Part of a small language model's weights: 4.27M parameters, tied embeddings.
Each number is 500 + 25 x the weight over the matrix's rms, rounded and kept within 0 to 999. Layers, rows and columns count from 0. Numbers have three digits each.

# layer 5 MLP down, 160x640, rms 0.136, rows 0-159, columns 600-639
496496515469543503472476503482491507524505508510504517459494471487528481553525526478509486441512510493508507424518522483
502525495542491492496498499512469474501536525500421503468508502486505491536479476491438505492490488460462466473483491526
493474490511501577510523478486484511480472480510490515528500493499508504501514507516516505441476506488479520523500477525
479489504526500460491472558507497508514477479507467490491508494548498517489462517473492437484494498472544469515473516478
517479521500483477461484481521498549499525535529482482475502509486508497547481517514458526557529504507451529509459499530
505510496536448525476457511532504523463535522536529548482507461480483502521476500536518512507462450485519480517492488508
487497498528508524515464507530478485509468522515501483451538507497565493519492497478497518463495550538513473469507491505
506507539488489534495479467532549513488534474485468500533459546494507477522503548535537485516483520516464500501463510506
522463499502471529463515492516480496467505483495531512480513525517508499493472480472505527487491481497510487520487502481
540517527485497511513491445475533499511518533529480477469522506493499515506487538499481504496524480499494528535514511514
502459511511483513515487484500550504510520489497530464473493478502524489500524496533506548510537557449489512491481507494
498489516502538493484472499478521470507535514470525486513509529506542489509492486516480514535529498502535470505501448513
532514485507470498475499482541491511504486496516510501488512510438449490525523477529484509526490496520509480492461503514
543500511468492450475489489519520481515518521486508541532479497518455504482503501513456485513518507546470480548526496514
515486493490533492475529488469485508513486471498525510491484490520516504494498462503545521485503461481500488482520473543
470467530523457482560485483481468507491489495564531515513508524489501504472502474491476495509483499462500503505552537483
509500531538491492458511508525504473543458496547539476515516505507492506505542528509527494470500467510500523514483540495
507491490505515523495519484514488488519492454522457474552540462496516517491522513491507555508529520541523478534488519469
514469521542525479497502490523497491520511493500501493523496531498461474459496515491483487511487495500487481485550537487
451498472506488480520506526470464535500500417492463492520494462534494486471508487505502497482490506531512483564497515488
492507508503493481525468504520461501493539527536498529491496465531492486481567463492502523530540522475504480505506479467
459504506529518473482520496471480509502478524494491494500513474517531497484503482515504455521511486529491477475510450500
517497512506485519495509477451536447471514509482494511485534524523483498512529521528496511524506512511494497478520477492
502475515496466524522498469463546483483488497498504514528502471506508487519496498506485511538471516492524491472485485472
482527523490523525428518498493465445494478522474511468502540473483503496463516511529500466545516505504511467520477478518
498491484502458479530499526502497491506514509524495493498457480528478524508483504543543462510455514549517489487485501500
489514492421504512514491488478471481464465509495470519508478501488527516469488515480545505495476494513484484522476495509
499520482497494532520520484495499518483509507519490458574535471594537486527477489505503515507474471512469499501501492493
474487518522502486472501507473524534521495453443523517502506483465504450476528503460474529464534485489504503509566495508
537553531488465479464487472484466545534501500517486500477536477487453466538512501535490506509518510505448500487500501491
484539495444525543522480483512519479498516457490485538548453469478486496477491505500536526525468518535458529532493503519
436511498498514474470470521540527499513491506503466491468502503454500510523538499494533470489515525483496507447477513518
525515492490536487494494492503537494511501451508520473507505521526484475441499507511444477524448556558495471505492502492
470493508465507503461477489438436495485511480513517454499491469500489508491505463507498528521475480516484526459502501553
526563497506509513523530472524505473483518502482517459504482547540517516476523485502435527477522525490541490497519502542
540513501494508498526494475497493501445495514493503476468507481484475491498582518517487470497489514507559517504507478508
520539515486516521499520522522523529500506496484484499466515511455465517467485511497472498527530540519517459506498495460
477494512502504482457525507537490494526523483495527482482498508478500518482496524486493503450521545459492470432517510498
509499493503491486478461526516490508498507496521514500480505502512490497481513509493511530479539503480476476494516459503
538513490481542482560496439531473526467500503495419481504495539483514495525492482481467522513502501506507448430499457517
520464496526510526504484441521498483466512476503504518515519521476475506485499506510493494473531518447514516506505499490
541501492496471547472516472498471521503538459523461527521488508522491531505530489503503451534503514486437481535543482470
460510465484440488530479528499530509478472518493439493497528482535479465482488493497493473488477459524483518511518521533
500459456508512517553483476489459456479486513534466504557470447508467485448501494489494494510523502455470453519493523504
524446483495522529476484493489508521508482468517498467522496532495458472474496489514501505545505500535506524519498464471
525534516511488442519519455515486453485514511490465489455517490509454510513530474507492447509468516548489522500553511539
476483504498515492482522483529496505500523509485494534467532487472471505515453487503537488497500517528515523486534483526
476542578486469496503479500518539541486498468441508533528520539483481487466521481579510513483480495493461486504511506514
504442546500498484504505526497504506485531498499536524542556466497468509462493507473483530466478483500513535515503533526
493489493482457505492525521521481536548493489450487505522510507464464495522514494533509534569477496513512501502480541506
554520490494481533481479486520524463512531459492481519479477464505472487526497503438508522467478518499521487459476476546
461474468505455468543465434498505474475441477468482504503496493492486509516449511472485519545512513487526502474510517519
480491521446518462509462490505507479536510532490499539545456545493455487521531492488498534480492485501486441515498476498
490482451468483485520518501517489513504521515537497490507501490462528518509492498535495488460511465552542437500470496502
540486510508477516529466516503524534553506456469522483526491502536488519464488495488520467435531499512474483508484524540
489538516482458506466481469471493517492503522524541518505494515503441511469504521504481522488500503498504489503477531481
492510493488487488518512548515511491526496496496513493496543494505561487505521523495495471480505501505497496492512512484
526476532481489504511503522531483490491471469491607489520533498499505485489521490514487450511481529498454503483523461494
527536470490495496492541486511494452500496459500520483491527493509496490444511510454553489570498530487500454497519499466
503508508522492499508531540520519485490455520535484509550471502519492477455465483458512467523486472460466468498546481482
540549510458519507528517532548508478506446505484474502472473500488461464525522524525485443523477470506517506529512471501
510529517506537476505510508498478530472489465496511470528553455522471500513500542526490493521563492487468481540515486498
508556491521519524522522514434493534503514488476516487485512494494514485494514526494471515466479503463515503515496515472
470514495489453501527540446544456467514483487477482474480460501429494449524481500527517499503487462473465482487482463477
500441505446487503494502484524512516512484486461519522507490506496461507492545485522514487504509529502473527509456507503
510522532499476511492494494511498536502497518463510504509532464495529449508482514511510494485532476476463465515509517555
462490536497502458525495483513485510496497481483542483490521470526510452498512504530557531491529478513495485495485536521
494521505512499460487515463527517463499480534467483471498493519496469512496512504530515506526532502480531522518448495487
490498524434547468473483496537551496489495515465489521501433526486435503537516485515496504518496526453465506500482469468
513467496467488490538485495503535494533491487495527512496485486471505545491541517532515498482524521464496482493496462544
516521499521495487520542491495524473510494508501501461484507503460495489484470468517507456525497510517487506484471475463
486470487489521478486512482507502485478499560501518497510455463520491474509521546554484510476471548470486528525484541532
501540455523465508470541500513514505486533520478509533476510468467510449532551500483534541515492526450492496503506471517
495537516475504520516514509461505540491530497507483507503531470488509460480545531507527557512462516499496503463443435505
529482528503508512485472457480469469443584511490538460535539483478498486480530526542502534522474514521484499455481516483
497482487489527538487510575478497488478488509467541499482516543460486466534485548514486526486537506476485536530485490472
514530497521485459502471506526494473496529498471506498468493529516479549511503497517496506501456502505515464512474470478
524481522487507520486500492531518556508481498452495518502523534500476481507480505472507457521521534487535486502532463466
487533477494471504476460495516507484488530494474499492460485506541487491478466519508463544479521527527451531478465499467
486490523505484488489471514535517492495485491478504508467474479510497461502475465498536497485491509518494513477472543464
503496516524483485528505525444478485482517471487511511496534446508514468532511518510464515537490495536507485521517454481
451522489477499453537453514495502485526495491489506503534459521502487503506516524475531464496488552491512503561469459483
443496531521474484481496517443482494523522497512513489513486489472526523491543545547502495552454460527480534520508512486
513497525508494514521508461521508506488509476491483522504436495511488499476505548493509485499468499455516528474515500516
478532517490517504497501532481521502472506465482525501505499488484490479487472525498526519492480503550497507478497511557
515476471519506521493516512534462489493498508513492540497516489537486506496540504517513548488469498527521501509502494505
489440484489477491543578485539497558506497518460473526478503520500501524482499520525514495551495498467487506442530496521
506464509530485512478456500513530495516496465552452505520517514489475499553518504534491513516484533513506496515529510499
462541450475498502485478498495548498419565465504480498507522498503488489508525487494531520500504531473493505475523539463
484520496506486476525500463495514508496453497547518551535468514523522510567512534521465460474514486479542507491465446540
491506492479526502517515487528519427543534512514519495453490493476506546478451489531508495537516496512505537493481451482
550544477503513507508481508526476487494518519452492498524498486531485512495524531529478518488501531484498528467517528482
531505486530488500498508506504505496522514490497456517502485485495493514476490493511484502530516489517529483463455496496
505531466477538520478537474495512472535461533486515487478506496486490515508509493476487493511483512452466495484542505484
526478490447513495551503487533499499454539504508506484492509484483493470503526517466445522509543509456485481483473526534
488504505503539524481524517475507511496505472463495432503532516495512543498467450511470515494490497483474506550447484533
514482481509501475500551463499462513516497476500536518471514513520466508508486471517473514484466534463467493512498521470
514521491455499499522532518505543527472497497480511518497504472530482507495521498516512492526477515555486522489490476516
485527509516491474476473508473501559492446512523493462559541466461501480473494452474455516504526495530474510460513515529
459525540547463533537512517504538517465479504437478502513501462504486487494532516490512496474510517466463492514446500471
492523500521512523462482514489529503497493494500495497502477456477496497504536507491499543505468478530467500487447489551
453524505503514505480499500490494492523520496470500517489480505496515537513541498525470464540510512500484537514509476530
521508492505552532527514499531531523478509540482489487528527497503499467446486542484474490526537494524471499491455503482
529521506482538565556514492558497469466504508504539505519534490509468469458528483523503528509499472509465516522520503534
505522496541470509483492493454526466559516499522493500499506499517548513470497514505507448501435518551544515494519483494
458520498550484515492527505503538454458494525509529474481512517492497498476461546530498487467489498530455531539491473493
498484516510539490499481483516507479469523526484465502535555476500519479508493512509502538487540502497506484495506529520
518513549502566411469525484525461502492498478491531543541535478467474523528524520540498504496485493466490517508531531518
491531494508491471507497491517497471492508496493464496557482499463491475527440465496534527489564516517470519476524504516
499513490535512506505500472494514486499515457461512541487497522494478464519478517483528526526516476469480502503445483481
546524469492551462492471485521479531540471470531558496455466491495515501523408501542487483510492544519473506476506521532
483518503480476501487466478494518512520492506476479530508511461537504476578491486488486502486511520484502522484475469518
484488472506488498468546528514513519528496499471553520475447517528505503456502536512543554487482515492454529510521456548
491456532503476494476525505513498527471484500474529488483495482523494472487486532501471555493471518540454504473526469507
466500498432494517541457486499499477524493505461548569517493505477503503512490467514523469521538505493550514487519523466
497480556504487490488511513540463521555472490496547490499491476538502497495555484537501482490538514539536440509525491467
514538508507478505491478495447486519522493466457518528561473481500481489480484433507452527454496450525459459482483546484
503532499547514491463511541485467482508482527509462480544523456478541491522493525499514462495508478529481479465480486499
518517453492556484510503460511495512477525504493487475451489525481463464470518515477527475469508474505475532521521522559
486501533484533482530509468542517503487525527492450520522493522511506494513455501481468495519504501472488486504537503465
495499514474468511467448501498507466513461506489472522519522487546486506516495468534477535498506508516491487499489513486
495510526531511527486555517521514493529530556515520508515498490470508470506445520466487492486539493493539515499472483479
511523491516449458495511476568507484511511525452491519509509499510454483538505567479464525491513533493444498492484496490
481512472506494515515482505495485479557436515528459492525490479490493502506467523439500502503486509516493500514558486513
478529485500549457487516538462478509469503484499518518497526479505496498487470484466454506466551509476542483514456534498
515497514512471524479489495539505503492523509463478495473472511448525517483468508518531519481502502458467499461496459485
531542539494479534512489486488498528515496530496533496531511521481452525522507507472488506445494516488530480538513490470
466517511478499512474497476501547497506511488502431411430526495515493498496501519523473509525529529483482460510471505490
492477474479496480523506483475496499533479514470533514473509511514543501457503468523503504499506467487487534523479459510
535501508493527418500483522507501500478496529526510500529502520482489501512475500495468523540497463496498469526516483482
513482484455474490538510491530480445493508499523506510464500530500457501519478513513498547519539491484513473451446551476
537462495479513512483504471502493514527505486489496509483468527473461513520501481520491520517538521494526499472461497504
513489505499496482494496526491477466542505497535503486509519488504468462523524525531511469489496510535532438496483501455
482472498486508445470486478492494423484505510477513446552530508470516506494502488536471482511524509445468469502491473482
495463472484466504521476482478521504494474544501516482480497478498475519487508439480492519511504477520508485521499484476
494526495489488480488495491479557543454496510483508483501536500454507499498492489501525489502510531496518495481474466490
542509512517477521509504497503472517486489509506500579511522446476535474522502568503553531462459534491476497504531461472
508506573484486504479443468502553511528507520471542525509541495532515506480459508504480524516499505510485490516526519611
530535466509495500514485493458491521500469516480490537545487519492506525501558514488514493468499500517494497495514481490
532517542502529491487472474551503479482509500542533527504466498489495472487516481498529528522450497527504507527510540499
535500473525517491466493516509506512486492511515464508492499498518499462475466577479475514496522489486469521535513477493
546526512468505489505549473519504493529493549476534412564536519477504483499514504533488500487520492498494488459547467548
545504491507527500495532476503464463510462541523453495504462501485496553495485486510503505503491478501510476520534510486
522487489515507545465486483523471524495535500489543462495547558509494508485455523488488504479501519488485479495536508503
482526502465505521523469537470535475550491505504472468496507483481522505494453476537476506560526504513473470490501454456
523543511491532459502552483477493482431512513485492483524484516501504547511478484475444515473490497486512491513528467496
489514512474537484492484490531485517518486484536473501492471488497496507523474502475496528542472479490523498473508507524
536479537512506445476522510459500519523516497493494525476517434503480497529526544487532489506484499533539498505482500521
489440522488473528497461480527457543545515505481495496513509520476477482483556491539499526473492514514509504493524527497
548536544469502490488512529520523515493493490515490481476457472508525477480466522512491525532514502496526510494501501484
494513489479470463483520509472492456509464547465491508543504472484534528477446446556517509464510481507566475524491521532
490484478477518467514504437489518510526464496465466513506484492484482538501528492576533498519526521514515519486507538482
496553510498491518512500525493486454497540479482492512471498469533493474506501497433487503499490463506516537493502496483
508502478476485511498479463522522503490496465491524510494505507493513495512508499503523555509501499501503505503479515516
481461469503507508538467465521513498509505506543489510554511534500497527524510524509522473470501514441497478493489533494
476487485542506518503514531494518485489513476495479518540520489537508515531506506461518498497491507480527470550481514493
528484500511500528470528463532471513534463481573545504511507482551483475459504536434495519545488510481494516508475518533
468526525495476475501467476524520489442484504486485508443435461463504525526501454512513499512491460480514526464471537521
526507486494475515495469491444501528489541495479505486523549513503469495484518525471505531487473494549495461537470470493
538491484476486440467507520505540486523492494505543492524461484490521493446502495497528518498532505518529507486469492530